config = dict(
    num_attention_heads=11,
    lr_mult_o=1.36,
    warmup_steps=342,
    doc_mask=False,
    train_tokens=1210000000,
)
Each number is 128 + 24 x the weight over its row's rms, rounded and kept within 0 to 255. Layers, rows and columns count from 0. Numbers have three digits each. The size before them is the row's rms in percent of the matrix's.

# layer 5 MLP up, 4224x704, rms 0.0254, rows 3521-3599, columns 88-175
101:123124159136081159120135150151132128079145143111142138159148127155108133127132128104131143117072130123173153160140136117121142099145128137137115169111128171197129146108172151140149143171120156090103078150110163073143108160124099132083102135166130132166114135104121
088:125106123114117150171156083137149113067125114133121158146115117109121109186141139065121112133141135107138121108105157129128133093141112196137123145150100129078153138138108123150139113178139138175141133088142134113157108126166117116133094127088128152178122097130139
101:140127107138128130134136134166050161176126094202112116179129107126157175130161132147107152188111157165088104140129145100112146120096132166146092108111151126121078116128147103115125106131137113124133106119111147118127134131090111133116145139140154164143113106074116
111:094129127144114083141164070082117158178120133175129169121165092167130062107117090156142203166188147126139149140126126132142191117145103122153140116141106091144079140130140110122130132143117141153135107103109098143147159138167126101134133141119118139177113167115162
095:117133204146183125122133084129087146159129106153114146137112114149125111137126093141125116081173129158115140151103137179114138110138144121137129066153116142147149109132128130127147128114106123128151121120123141144150176133108115128151102160147145141145115132126103
086:142186138135127124143122083123154119103123110148092134137137171126146085071105165093181099141135137179113164112151152091160197142197168138162101124113155090101122114146088079140140105166108129105121150157155115098093131148131114101116122129130129106098157074100128
083:161154137130145104121126159105081163144114118146095118110103132126114115082128094132091106140116124147109140126123141150127153146097084128147104111113115105165136139087135127143114153112157098118138078122144120108134130160088150080122153106101152138162107124101104
124:121148116152138118133090099128137124155164128131120135161113101097158125131099111116154085116122129169124101143084138148144139125100130100102162128113143086167142130118127129153160145151121118082135105129130122135117119112116129098116099150121107156145127086148161
095:114101156157167132088131101155120152171162124106133124169145127130126115144066124147124119110162126165138128130119135137144105105081131157171127133159184106142166134093126165120135126129118097102128125103125119114142101130170117091079092159120109177155130106123153
104:120120149138113119139118109113116128151146126157133116156120116147082143151124131073098115151157162134175137136135127154092145157126131121170105158132134130176139113114118128108133112132130137116128103122111149121127141111127153120094132154149136146141114144128118
103:110128102111097121107155143165127153112123116171133130097133161157107140142147159106139093151182112181160092145114146133136164170122105117134117115126114115108111135126138168135144170137146110124111103142153157145092150107091091145097099120115140145107118124093140
100:154133126118138094111145126136112119117145180149166145094119111096117179135128131161155135146134159115114136100147121136101135121089103143141114107170113088125126107131113100145064161166102116158119120132129109110152133136088149133107092157125131123086127138125089
096:104134175148113150154141096084140147110156120174112090169102078169139139104128144171126131140136162134115168147121125093112135134133148088137145093120132096139125137162134150138135116137122129140122137122113127133095144103131107132138109143096128140135152143108131
096:126140114177159131125114097109136190136130137121123167069143136079085146139085103147161135113111157125135142136138134131124126140099088160128110141114111108145142098124124136123125096143109138127121110117104104119120116148163139142078109088147087148082133128102101
104:140139167110140101159150115133139125133122133114102145183127117146140093127115115107183108105149170145140105105122174179118141142143156142141131135145092111118088126153116147124120146133069083160139136095117120108119127136143126168111101102115122134135146080133164
088:123131110117124103159149118130123144128130129177133136132126138128063140101125154116110131121141127079103123169094150104131079168156109120126135126105113132115142132147126142098126121163099120185143127116114158130127191129091148111123159074144133185126090131139153
099:168087109099130108117108109095150115158128109113152119137082133150097099132144099121071140151177118144118135093077099145115121161099133133122140125156131108132128132164156096113139106121136101087131160149135137120124124122112142060127106111112144104144088125131118
093:091100152089091134115153137119093135124126103119156147115123175139131125139085122114123119117110155129116118114119104085106133094114122149135078073142117139169115096082146097173154110144118123125138104100089106117098109092097157102157144129094120077123124107144076
099:124092168152125115148108156104138190161091116143147135123129139117149098149135124118163141131118125167134132137148113123106172113166158134124136144106165142132148131114134143128107148150145154133136143132115122143121124122109128118136094113122119121141148154118143
133:086128128106122077129138036093117137134125091165133124119186122161156086114091071131128153135161138108129129119124160141122208125139090120153134107121117097126121160113131120128131127159117142137107151128112097088138151135139122120148119136161149138155101157116148
086:074094135108108100147116089091128090152121103081096139108119104134094097102116087109155135159161137111115119145139153143123177112094144091130142102113153127118094105123141109173156124129084117117155133105151117105122115140117133141106141130117125113109119133109104
102:157107111169185118157136137107091109116144152115129118120105153121138123128120171101100184122104153149175151120111130118106146159131137112094149126079113136158162145154195129194090144122132145108105167134144127118100137118113124113106116127134138094118107147084170
101:135129177160115133156188126143108148138202131118139148141065116095163078097136144138113138115113141136135086083101149130118142097134131097104156110098134123113136124093222133121135118120098075113101135137146117129147116142125124088144160119122144124139066138123069
099:123133106168118129103166143127167173120147099083164102113149133111110124121115152150128126141106133154117149099075114134122090157143150136126102189145145112175083127157163083123126126124152101111161139145106113136136086128118167098142113127127121125099103115118149
095:125147128130155119124109103142106114099145135137158155169095091156128106117087199148142124146082195156099113151126158109104109154135134118117111110089102108108120161136131108163125087120152106103129137147137130123074112155131113125154100083134134145136093172103140
105:135114163122141121096181100118157126138162150120088148177146143101100069157104109176090148088133149149141150115116123138098138109159151117129103163135142095124130095132112130107153133126124126154153103108136146103073096118155119127107103106118131163107168140114179
105:107122155125122130116108101122113172112077116170124163163107088131186142095133163159124122154145106126157136144129126144150133162148144171091144140081114115096096126112140190128090158095147102080120118140148109093098133107134138103132153129107122143106100139090165
099:132099125096146116176113131060118181133105137141151151142169138147134134107141147106053164120100123095138161112116111108112149106146140141091102146114087134137142095127132129121133113118067110136121133135106133122137117136151124122139111102158132113126098118128125
095:156119145124157106083149104095158156091134155133122138166082119120151132145183140144146103107134140130108094148064116171131136112099146099102129098127108124100101122116150087114103132148130112160085174136106092126141138204113097110140109092088110167105103132117129
105:095134108102135121156151130160117119141124131148104128117135149101130102117125127130134138166134133170154117134113152110114099138100152174144147132112174132090092137127142145156161079127110141129093097135123155143084106139157153120125134122150108105153116125075176
106:115140140150118136156144116136126096088108104115121152143117116157190155126103164152124118112106091117128101121112137115152116135156119103155126126151155114159136094121127177129109093124119086114138125144112131124101101111124130132112144085170115131135126163125138
091:121072116084112137088156122094119153118099136146122124127153148142136119121098101107124133095147100120102128152131136158141143104102139142094151148098095083097119133146200149164132139149114151112149133121113099121117121118161133129157124134143097147091129152123115
100:117141128108093090117102088127068082089143065146138118136122122141159128131149150140118161092115143131124172120136131123138177190155151125141103098148136113102118083124173101090126173108133158112120138110132073110076127162097122137136116148117137146125142184100125
105:113169168126133088148125103138124166131138114136117113122126168174127133131163157162103124100120134166136150093121153153085117134130139131164135083149142136139146132137123139149117106120108153139123148195109162130151121152123117175154144134112132089125136134096117
104:150142101147117115114109082084148122118123107163115153134141143126134117123086134106128156104117154114147110163109136210124202126152147093162119142138158164107131098130099115138132134133082126123150142148070074158123097123137128155131116157143104146068092151142173
098:122112139126140140111133138107137132106128114095141145120122129137162124124126128085136118165138112172139166129138102137098122138131160111113132151096111076115115130130156128158120081156117087116114163159191149116124124136121120164141120109102141140173145144088105
105:131080136126174145140104145107182093149108101128160152164124082117082098115096149178151127145063143130139134160155118143142102109145143125119132130136138150129073131144105113119144112150149101092117125144124114130145138139144137118113104114142076137118099104092117
095:158149192152159095134148117147189129103145121177148129100116096136132122126100143132173115171113159110121091130052124139104099151147159156158187144129121090173170129153129128118133110123118116107181145139107090109077160173120149158099118091132115114146143130131186
093:112190157152101149110107108120148141135081146129141104107142130149098145110135167100180156105134123127161113138104157130125105123123125175139121113102133126145122113165124121142118161148123133115114145101126142110097207151117130131137145154113132136206086128112128
100:121118139117136136151139122105127131139117147104128132143152119146118162119149139116127128147135137125131157152102147179097139121111148093135118126157132132218151090167145141157159141154163111127141084103062108150119134120133126122128075148107154101118141129123131
100:099122128171133085085124084146128104124137050099139178103120166138161138194138121132138131098104088122156151133137150131131109150156137136133119171196148126113086103157144133135119133155119153105166118132126095128133192136135125109125118141151097112103115123135120
106:126144150136116062081116158117124133176083137155108148182075122151108067112147134118149122123147140151112143122115139162136154086155151124077170112118131140083089104156102174171116128148129100111130138129125084084119128136168119092125160112144137110123132097146099
093:105142119171136106144112091118124129176131115137161131133115110131174110141120107135140140117158131151135163136074119165101102123153112077124132135136155096109147108152150125114107146132117157144114182148151160132085121112136106159101146146125107150159151127169118
098:109110097147135131100116107106097135140125118115100094087111128167145166098132128124109153106109163168195166149095152171120138165083140094159153140181138146159133077122121128163171089109104097112103156097134103080083129097108162119134153172131145100161129110124120
096:098152131129113136113179120081130112151107135126093109156140116083109135119084137149130156100108150100124146152159146139129129081169134107145115127162178159112135139239159169086130152112102147099165127152124140132134122132104134096076161100090111105118128109094148
080:139138115100143140169109120156108089116166131126102123121129113144126114146143105112114127130081156126097125099155172096101145133083119106085129128153127109170145145136125102117158114166162136131143185147129179118156150074084105106105120123141132143121123129120106
100:077130152139138131110099104106165131134100096134148115086076129143180107129117114124159133150133172126112108131081141163127138135117125100054143125134125100173150100137113142142074163133116098086196126098126069160084160168123166129140113133137098094114085124124113
098:098140133147108130144096121136141103121151100129129135159116114117130169155144128167103117123124144151123149129085113148132185102173161123139109134129142116100070126151118115142126157180129137145167152145123167130125152181163155106129135110140086137144116126124094
095:170138119132093113185129129125132181138128123115162130117065111148113145111131176062089132199149113136181124124102129139131151122091108146091173155180125166143154134103129139113094166125103099090141183120122091136123129155131117122134173103110121129155118085148102
102:103120111119130105094162101098104179160164159185157131179124132163162127127128106078103184094116176129142169112120144148111124112098151103090141097104128147149165125107145132117110141143148076130115089133117115092112120100156174110111145138171156111161111130116131
098:115161145124117116131175092113110160164100057129173124114126127188142136153129124059139118121087157191197149135112142132068112122123143169161148133163125173091141105120104127122119084119121127143120184160129094125094115113154161110055059123129141142125129144105140
107:124147124109142130103106125120143142142159090126105118120119117153125114139134108152129137117148125136136117141131126183118148136111138120123184121149150122140136134138177120146130144110146123161165165199111158116104085149110198087138100109129108146134107058136142
101:086095105091117107118158065120129130136128097160081108133112079148106129166069135136126124154126137154132123125143136100134088102111165098191143111084139135127144114116143126118133113109150111105141138186112093096088123118146127096114130136105143114122116143144108
101:098133122101126121114128139126146116132174109148166117174103169168137113164106128134122141072127142167110119145135165122101186115147106091121162112146137109131134142115165101121083130149168114139138158152128093092141122175131116102143087141107148125169110099111121
104:127130170104138153138091128114140160130148122151092142130130163134103113116102120148127131107077111122149142081126133149116131143171149142144099115145119102154141115124119108116127128126107115145100113137104149137127120099078076117117109117137120150191137117107136
095:124129146152106113148131141162101127116094155094205120108138126152137153095103128134180157152108133086175095111124147092075142149113136099099114120114118148158161119105129124171172137178150118100132097155131105115117171115155142116121120118139121117161089135087132
104:124123173105132072104137119122105140097070138117157144156150125156100055100121127162095112136132141129133160132140139133120162219131131141136128089129153152116111133126132117140102093136140110107127191169100131146137132167154094100088122124098109192151092115109132
100:106134118140157117146143109168168144111145108167106167120121119131089157122171142121085165088120096169140138141144134164126113122143119100148124157132152045160130145110134123130102137150112115118128115161120144171101156138091120149164136144137116116128138116111134
110:107087136149111126129149096158143162106183145161125141115089116152144109129083086113159143087156157166157125128104127117118123142078134122139132162200161144125138117110155133135117091134101116120119110132143141103084072119099140166120121159108086128151114097120132
092:178055160107118110169119162085102122125153119158120112147099102111109125111160140128106133131124104116168159118108108134082128154174108105149118163126172050134086107124126118121135175179091136132156104095144120118137138121132116113124160159142127083150159129155072
111:152108150112137123175127147116070122146127131112168112120133118168167112098096102102127124150066145139165143151136120143119110120080167167117151116111127141180132123104144084184149114133139127112141133121138143156174113107130146085136082123098141138142137189091136
104:114173136093154106121101101143149105163143127126187134122103123148147147084155177130135090103100126172085155132120119184172145126120133148120165097130105135163117129140092148129153169141123144129123156118105115148157117131150140088098104127120135140150133098107149
106:153108127140103118154131101137144114111129139138129135169136104132170108148129135173099126120166125108138159092144169164082149136109131140130100083115201147104117126167121171124084126134146139088142151148096163147128165121089125093125175128123143142132127130090114
098:154136134101114131139155126094134129099101141162145114105133112119097070141144122097152108127150161129123094116146128104142109101143111117100114109093105073143131137146161110164120172146119127141146135150131126129125150145123121171113110158107119138152119124110126
109:099160126136128102116136096137123168116130089155139117121153195162082117111157135133102144119131152125170118099120147159186096146167136126134124122159140140163173079166108137139151131076091150163153160103148161125126132158152165104060124140100126127137097102138133
101:088114114152117108113146150159158134153091141141150096110119121114147153128144136136099162156155168081143144176090151115141114118139141147125147138094151143137125130167158128137117194121127129134156125103107169126141164127092137117137129079136144104143113118134096
103:158161127145137124135140106161102139139141116146167141162125138130165156153130136097096155124114126121153125113146143146117173125136101173079138169155139140141154114157104131119094215120134121109113076150145108141129140128150110111133144124145080132122101123137099
107:145117146111097123124103168161148160122174125094139167168120161134174120144117156118109132103146121101152121142135147133085168128097146149127146135151166127087134092102142151113152123139104110148136138202121123132141158106096155120127125171126098138090139105126130
104:081158111128119120162139103109117090100167142133142163123127132145138120086144120114116164128151122160117142127141176139135133125169127158117107140130169117112135103165132123130165143119119111097107124142138107138125153076046114118148117103182100114084111156090148
098:159080156137120106152127141142101156139120086099094117153140113130146084172126102092131146147123150138147107119137147149096199144082160166102126133079124138103142123168140092124130097146128118120141144138165082107128151140146112100095176140115133138111146124089123
101:135127134132173116147074077112145131118097101115080128101105118120119089096067162134164124136142136122095111119143156086118134121133136151114092159127105108139080092095137142180161143178119118120122140148114083136104139142085101158193103128094066133174145136101133
098:111134126136150128132106091094146089109115144142150152149132136098110097145120148156131151153121123119094137121106117168135120110136146128128116114107135110114098138156110130120140135110086131101130146134111115177166126122142101122101066129112137154106130113118181
100:139154136108167136150122092098109189121112165139165137155125100157093136087153159121126139130113142095114129100129155132056099137104144156110141126105140121107145128133153131147126117148124073138111115141114123147135172091155179118134088095135137167137123129126126
106:144086191122134140148134157123145136113136116125120133118065103117129142126119152132170144136141139187138138132140125107114118130083121103113141134109107144180135112123146122118150135158164133136112143139093120112111175124144104135140099137126130107157105160111153
100:103126153109147146134125135137131122073109116099144132159176137122150179111114116123124124160149166140117124100105121159078146162077170136132114127142139103110164079085166095147110156141095104105137051103134107126109121111129114127107120083147141102165123166130132
092:075113123155168138088111134092117152149165164112155133147105123122115105121130136141148134147124141133125117144121144120113095113133131126123103144128132124167121119134126105146112147141126166146133143157127144126156126152151102114114107118140170140106167123105119
107:119111092083127111158119105093131131112094092127131124130111101118128130115137127173118133089087153167109147135135171167121166130147156162112084124132148134121136122159148111108124113173132149152113152158112116153112130114137110146090136110127112156164111148132128
093:088131142130110102116067131145121132160156133124117111153113103142158117163129128113116107056117138103164112176161174141148143117137145118111114129123118140112125139160146151131153157142116126139128124174159133112142155136141106117175130110121128173143103069131124
093:133138137144168135154151149138126087152139078134152149184113125169137126122101127157123143127117099153162135131121101154132129162159122088193075111135133124135158141149117112151080095122156147125159145099127162095094096124152075107131096126105113124094110113138111
# layer 5 MLP down (transposed), 4224x704, rms 0.0236, rows 3521-3599, columns 88-175
117:127127140111127143102147100153134153124122128101125136175126150126131135111139104117156131167132131135142122132096131088107121129114094110131119130119094119140131133146153130064124134151098127119092109125097145106132140170178102129153052155134137107142126162118147
086:127143129115121112064134148147113140123128143132108105137134094105122107119092121136116137136127130105107133197117108117110143111097161137115150104102131119098131121136140129152117141125165139116136178139172121136144136138083162156081111141129152134123110139150123
098:191137161089148133170113081202107131139128083116126143126138165165124113108137101117130115117123148140106087138101156123108129131129081132123120087159126161127117150132101068114148142129114170117132118128115141136090105135164101145100144182135114202127119113128154
107:123124124138127127128133081121127131138131123126139133132156122153132121122122081130118136144133129132128130139138139120108130109136117132137143139133121134127113185137124117118145128143118147123127094130122122142148112131134122127126130136123129126133133145114125
097:095128107151092117138118108149115135121147101075108129157140093151152099075158131111123144112153122087124122128109127134143159113132141118112098052148166101126094131128191157143180111140138116116107150156133127116120097112096131133134099150102159145150129146150081
086:117107102116141113115084107129134099149102147136099096084129101181112130155123155167096138100107126078127125109125175172112071123144095121116118153117121130128125108114154140128108137107125126137116126135127203141122115124105103157177148103150128141135119156109117
085:127131114171073182107137122149145118106159121145135102123073121134095157185128142116143126135136107092120108141137078132118123123096162118098090172097117150111097098117098159104130124123152158127127133167133142115150164123115105156128157120140100129138143138176163
165:121162131090116147151085123067142098100140171158156195168114160124144128132140126145104109101141095150136102114144156199107135135124148129140120104144137149170172081142147119134116123155168104090114168115108102120094145127107099131139138174141148135208113085126105
090:117123094146153111087115133112142100134165094146126131116117169127102165114134103131118190161151098143181132089163113120127096095144121144116159156116090119140124121122157144119134108165078161172095162098104099096127150126118136108144125115165097119137124074138111
107:129165099154127102119145131117135171118152100123142138115102138165157128123181148122143121125108107147183134102126130137130123146140146111148140123106112119123178154135129139104128114075114113138151048123149165162116133132086062148184123124066159128136113161142117
105:100124091140151133104123091138152054119159120129138100115110098120139156105159124084137169153169126139166133107129108155132137129149141124092146121098098108106131107134147135128114128137128121126104141144171117118168150152143103152119117176115158098116117121146165
092:103130104095127151073154118145153134139104174134136136149144112162159088111102156146085164147120085132150147144142143134099122139125080129117158108090116139128123157172114089125138126127108135098135119102151114169156109099147121096096160122161166125141156173144111
094:166130122108109173125148152103159072124135114137108133126111134151105093086130066113116144158147148124123126180131100114170124153115129131099122099135135115157141170104145124115132154130093099082147147095112075129108105133123097155092141098159113112110140110135118
099:097126118164108160154122160148118126130139120096131111141120122159115122125148121129096131113123121116129156102146114116082131125184114142174140107130104129109123118117125154132105142122139135097127129158128140118089139151108085137109129066128182087101158134096096
093:101096118101120146089132114115154148167174130103107089161129094127144131132168119116118051176125105116139106112132186148102093121142087113164083149139104147126144124171152152136155120126133184117124124118181112104137130097144151142131121123128175145111125120195110
088:134129133124134185147101138143118087137131110117141159131128130147171150109113115116167141110142177138143135117175106163137109113121096134104153122150154161135122140094098117120152126109146102126132121153080107153132145094128093112124120150134136108103134089103134
099:083086129099083119062116115120107121105163151135104111109124110160070122157126140062127095120150134138106115095144189117175097159115126113136144107139133133117157146132111159093107108167144053111142106140117121151089129116117163129128089134141098112148147121131130
086:120115129125163110099108163081171128126122100148113105124149152181159138159150122097123135116108145124163140146138160077150149154149091106124160147144103153111158117109170144135122158125115105138125140139120160106116129119142143132168156141136122190157115074143182
101:102168193110098092165117159132145104129116163100133140158104124126126168171146105138115113152131106133119133129129109128123136174120120142124137124149108132125095132162143116107166130121093132150142196150126165105169151110123132097147158116115104076115132103126082
120:114124134137124108127131072116124130131135127126122134132144135139136121121128060131128136130132130122128124125120130130129131120129135121126127129123136121130119203132139124134133126132126120128129118122123129126131135128134133131120127118126120145129119141114132
090:141144150168122157109110136176110100101166117158115089166110153124121126146102166086144134124120093133135134134128176126118142135130116143100124181096055125176122112106125112130114170121119115140126167116123162111077147108131106117115119146143147126151112108158134
099:142090126108082080159136096140085099123101137107133157143189118136144144150150138181136130095107100117100149099134121105096101125123155124154103112147125104101139130140094103119144150089121138122117110213109150129147125136131115173131156104138115124115078129144126
106:117123150162135115159104109154160135160116104094117093107173103096125127101126115159136087099108102127150100137165084138152090137138101113131141136173096140138130158121132157137130134167140163105105081135144135158094169148122114135163113081121163118120124144100138
096:090067171166159148112130114165093166091110148113165127149146152140131140158133111158077132113157129156091134136094160173170112123128075124149131143144144120136091171092151123095107152084107130160117112135146116099107141136133115150170127121124125101117122152139140
104:113087142147125127108141145119150086135120074151153099115125109151103146104149115167102154128145108092129150125152158122128137152161155133152074141156141131156121138125103077095128136119128132135100102108117121139160100115094138175124129155156083100099139140168131
096:099112145143127105129077173127083114147146157149108080104123168108168116136115153127119155112130140114121136137198084124191065175110121134130096151137147095144128150112128152077115156138138150135075126118116123169096146078147144134131130128144110082124154097131133
101:151122156122128126105108138119114131138102180098144134107090108061167136126132158124161104125139111109107119125144128133114118157130121119086105129082141162134135127150129090161143108147162103121118135146132094112087159114110100127148123110130122141103145154118102
113:088157120122141108105119106112151165127133113158124117154114120164153124113133125123062126154126126105146128127129093087121160136144109110134140154149076117124153108136140120123109120116128128107118130152105177133148114125191135120126121128171165105106114145140122
089:116140077155155109130113153133131153149141148134123135131156138120147156109116154158151101119135156141120108157117146088116085117150112168127134076131162103149112092108138115125102129147142089126127119129132107114145123140084147124129134110094109113157164133124098
112:115127139110185121096161096137120104133120104123105144145125120137142147119135131133092144127114132132125115115159124134163140102178106158134142113131095117125155109125106142107119102119138105101115112129069104130151149130083116082136135140160092154123127106114140
112:105122126106117143199146142111112106138112111153135086156136092125173094112150114107138134104148149117101084107121101124154178116104155139151078111140112095147144107168107124182112114128107059130178097135106162147153115155148159132135135125181136132124126153116157
090:142176112115116171115117111121133135142142145116123097158128123168149125101119108115086086143134133170128116145134068098177129098158144164110117124120129144138102130126109162134170164134134136121099098153141146116144161116108126154095167129109154120170083119110130
095:180113147147127136111131139153150146091142202145127111090146128124143094151151134152139061113151130129107131070107142114149105129071132073133195115123132115084116133149117138133100115143147168110137135093191171122105150117160126108120099137125138127111151113129111
106:164115105152152127135082167121123124109181138119197159149114132114141110113141126131134119138115138095134141159123110102118124156116136126129184133098123120132126123121126121118154111123118139125154152086149158139115145148072095142142068142135078139111124135126163
102:138138147133144153140138139140144157122144132144146133124081115149144141148104149130151152111161120104081135132161121127106075124120111111166148157164186116144139138082176159122156116111124131099187137130102124098170137130139131120131201115135155128142130150094129
098:135096115167166158112111139182091115142143139130139124131203094105172118142151125133116159133102150113112114116137128164122129105121094147127132149082130164168093165110079143145122125112113123128143103144115142102150143167169156126121164129143088110121195089110126
104:115164144138138133103094135152162158102149159102120100124120107124156111090161128177131139119117133093129114144121125122136113110132130126106121128124102151149117146133107136102164049129115127145113096123255127159142126164141139145113126158148098151108079085168177
092:136140136090122182130118099109089117134117095123147130129120121108127143129097055129121120120155119118119090094143103170102136115126173110144092145157177148147098123152131130119153116152111108107133105128097115126145138137094137124101111122146176135084172110126118
095:088147152137144113125091144110107129115137184131153149132109113139141172125125136144175171108104123147138122133162148131132141113140134141085148103128109128134124131090137158202138097150077154096154095088114131149132190102125138123154155122119132160163089087115158
106:131072153130148158169180105087170160188130128105138138137130104138124079109083104106150113129137106153090159141128124129111124105168114130099129126125099129093156129081158113118125086174117110166087140132116145108104128121201110098158131164117125080129154129085130
101:196122144085121125110146138204123126098169126156127178161106133108118118135078113145068103136084153103105121132138140094110173104136137173176185175127147167090139128092119131134096108089127127148119122129081136056073146128156133134127143149125127129123144084131151
105:116162142164095098083106086121151142100149118131143130154149110137169127139120142085107106167111125116145156123128103138100121148110119130126143072119091082152101126095098136122116129145154167151097125106142090120127127163094139123158146116115139105121109107141149
093:109104106096111144108128144134127157115127170107126106156086121134149125160119151133092151116167105129122138134181111150144122136117126122119121097115115114133086087119158137119134135113143136163063149103124115130164124122106157095148119161054173132113116118118149
097:133155088128134124141113153148085136102101137138139132134163123116143137113157112174098143129136106149134129138110135148138120133108158083157089144151116164160050151150131113097061126172161147149133109128090108134121121115070114174123118134114134132114153108110105
097:115102147150140114151099121154150129119149137144142144123126149155142131158134100130142086140132099181122135109124104111149144133131164112105169152114084115182110158101119148139088113151143117118082134141139095129099129141099114132153060152137095135131117125142129
086:127102138169114196105118140120150152147126111125155121139146136131137138129104161105120126153125114118152146152129094186178093148167144140137081132087096133102107152169175200150117117117112138131112125092151113141116089137152127133110143162123102156153129112133131
095:151128103166133130142116172123095081105107164152131124107101157133077131125202163118128157125104107132123129134149158125185164123152103135155147088123106138145132101097162134152109107088176143131110113121141106102153147115147109074159118103166147121098134123095128
095:116103128117122144132139187147137158112066139150084123123128089163119087092110095149091169093149110140108103108139126105151113150134116128130139089105141165151099181139158166135113142123159131104150148129157130134136124082112123090169126160104129142097100154147183
100:117155121144124135152144134127121147152150147124147129166109126157113149139159126124077145093141116153124153146146139119138163103123138112137132126145157114086112076153108182136088168120109135145149158119146101143137148119131146100097161159166100112174145111158152
097:121101148143081107128172123109134103082091143132136110158107113157104129082108084146129158197153129130126091148099096126137143128120148102118127088131091097108109085168179126087126115155118163138100125104103130196112133130076140119169142117155090171175128142120111
092:060139170116127113144117105118117094130117116130126172143111131090130117167122134142086129110154116136131126127109124153209116102113128134154086127123148127166097130158115157169156147129125129145135150102087112123080148110145128143153155117120168182154136152152140
110:144122124135141155154097149149074119089141132096145126153095142098154140129116143157156089123152195149127109114129106126181131109136162132138123110107105158136128103188125139160157136101176124152145082108151108114174101150129116154150070149124143084139127132086099
104:120112132118145085113110150135105133157101161128100114167141109108150139144154138120116150111066165071110101160097118094147141132135144118104100116099099120123137096131155169168095130150096130150123130143130155134133149132121139102124085130075151144138131129131139
101:084156140096162137133101136123137112147105117159132121126177098150140117116102096174126149099143111133146090132168167125114131145132136111143099152130085151151143153115131135123144107152119151132109126155132138105135156114143112136110104151115153134121143136120140
111:143137161131115147165098171125183106133146127171085164131124120188112117129118152136162095168127163100150129121114108087147132090145149120125131135124122113169150135155122101136114131167134136164149117073105128130131196131090105106139142104120113132169089162156142
097:137096123108103109126140150140160119147137120144121130104098134135148138154154111108098125137132125113128138138151136123090102134147111113189128135112185160139162144127149134108131145112127147116108150146086095097102144163175128098088148124073101116146117125096137
102:121155127132133162169115118106140111155147122103118156111085167109136090141124119109131165103080111165121109139117121106136127124125106148125124128132130110114136102144108149141126100086130139158136140103133089147117146111112163185116111097136156127118134110122093
098:163147088126071094126126115113085130154139126141144124126120141080118151094139097133125130086170091129129137137141155125136132152114080128111137111112137133115145130114129129125108111105153107135145141157206151141106168143100119137123149138147114129132119134103149
109:074126152138159114083132136138130127134103127134133127139109138098138121141115137114115138147140126126116169157167148129138125133133111180131153103114125103146120133126120162101138083116064125156130102175163125108144136111151077125118143150145197109125099105171136
083:133119079130107169074136136113157103093099115095162153090157159137087130080066123121132124126117160098085099129134153130126114125135138148106097150123090144099146119144118121127151155141131116103112141158089138096080099204125138131168103142145148146093107111118181
116:123178160097090134144101135145116122071100121116158120144157105173185095142148167122149146121097105154080121095085122122133162117087135159111115110106129128162125120097129138140124139130136135108129118122125153100131112091120149119169156112118116166132134153104100
101:111143153144145112088125109155129196114129105116103135117129079070125140128153145148128142099124092161149105096102146134118124148139142098148128139105131113171074129096125147075097072110123141174094091124129134117123144122128083170163127144125119147118096123144111
106:130123104081124150140106100139138139138153145165109123170126144146167118128153151120125125098135163117093078149164152072111199132102094113107134129099162098153131142124161083147124139080127139117121109135083148144150128140101143120121126199154121095125105138135129
099:164104121123169083110109157116159118135161156124135133141148144138169128120163091172105119125132135123149144154174111133130155182115122108110154136142134137121108154148117120120146152100105127091155131102152114154083114136158127146131110117140140136122132122139129
115:138121122125142084156158142113174103108149110108125161125135111090133113118135148092121115119106157105085097109139088108154114163163108114157146110118122170112093124123084089124111135127120104174162129136111140106123136175116125082146137142123145140126120168100143
094:148137134128117165134146136148116141111153116150142151144150120137151149129090083096176128145184139124152126135129072142108106161117088105138183097145105161116134171112108135129135091107136150156147174102171092074119083126129136091122134155133099111115086090109106
101:119147123136113078119142129148113153107146115161106109099118125164099130156092131156139132084137124093145158126154120120140098146134131115170145088107126112157118099144088134141114185108115121109110108101101145189124141146128127169149075142119179081069169133132095
116:077153136113103128151080140144145132160111133121150172096084130123123120129155119153153129146124169113108075174107190124157103097126090114136145142122156139097164103091145137125113105163136117102100122141107136164110196173150093148163136100134100106158121155142169
108:109097136125126113146126112154142101137114115151110091183151117160115074167128110113126152136131090097138162110122064119095129096127089119104158147142128142129164111151115108141157102137092145168162153129112107137100176148111124118121125180128094127123124153140134
101:124113084110117095140087116117109146143142133156100107125127125106156133133136126140162129161099081134145139122125151161184127120128131144114147121120158090134140121121122183155096153136131123119145155130105115138097145098113135142135131090117149123183114171112146
101:102120133086162112088151132101097092123083129157094158096114122124127126121135158152077142080137138136106139102130104148130130125124109155130047133113163107116148093152155116141138160130124120107115137138142168124172132118109160086125156095143119118134176146107120
099:173126080123102114092111106122121194104181112100113117131063130149190117126120087143118122127137102140137140139135091115160103152097143158130074148111143114154118185155125152138113134103193107063129113176146093130124112130130119112140167139103141077115098121095142
105:118118147137167095136117118087129138159119143140158081127110121120137123144124118104109097157106097149113150165131136121116131142088113111123097161116121150091087142112107118154153142118117100136144111148135085127177095075180123147126101115161136081159112166098118
106:151112133165133137107104129169131126099145109181099085123120109102141148171085156099151165134131143152123141106119141131137146132131096147130112111120130048090141153102148143132086179120091114140133110101123153144141115145147139114088132081097121139080099111116117
106:111097126129125139134165113170173087120125135106156172109102156111087107099141127102156116125106149124116134101119078152109108147130123165120198139076126115110133123129149142123118126116147128176140098134091124148129105152129197106112105109130119145152117127155109
093:154095123139082174080143124181107104082127144119136146126148080133106163082121134106090080132152135165107094135138095096129095146144143111094155122142145101085101126141125104138114113131148113118092096097116106100118108069156059098095132113111123132191147109115115
112:133166125103143118178141123143108100098168127168114083147157177169132110124104151151116120117122137138135134098107128090128115134145143100102130107116102097162135120130169110132120168088128121128127156118125137114163071164133147111132145121133111148114178162167122
088:115132158091136104127131072111196134158102114131138144105110111119116118156132103152161131138124176102110107110141137113076167156085109154151103102152142101151160108100149135140106178095132112119132111114152152103115142090157169156113117150145155113113080130158118
091:132162096110122156139167100103131129142154135147112105118106138158115102137168137156120093162100157143124127124120136158122149091099140127134151113154126115126118163144107141091132113143099145093121191112101121124144129157120129124143145109102123140139137106110116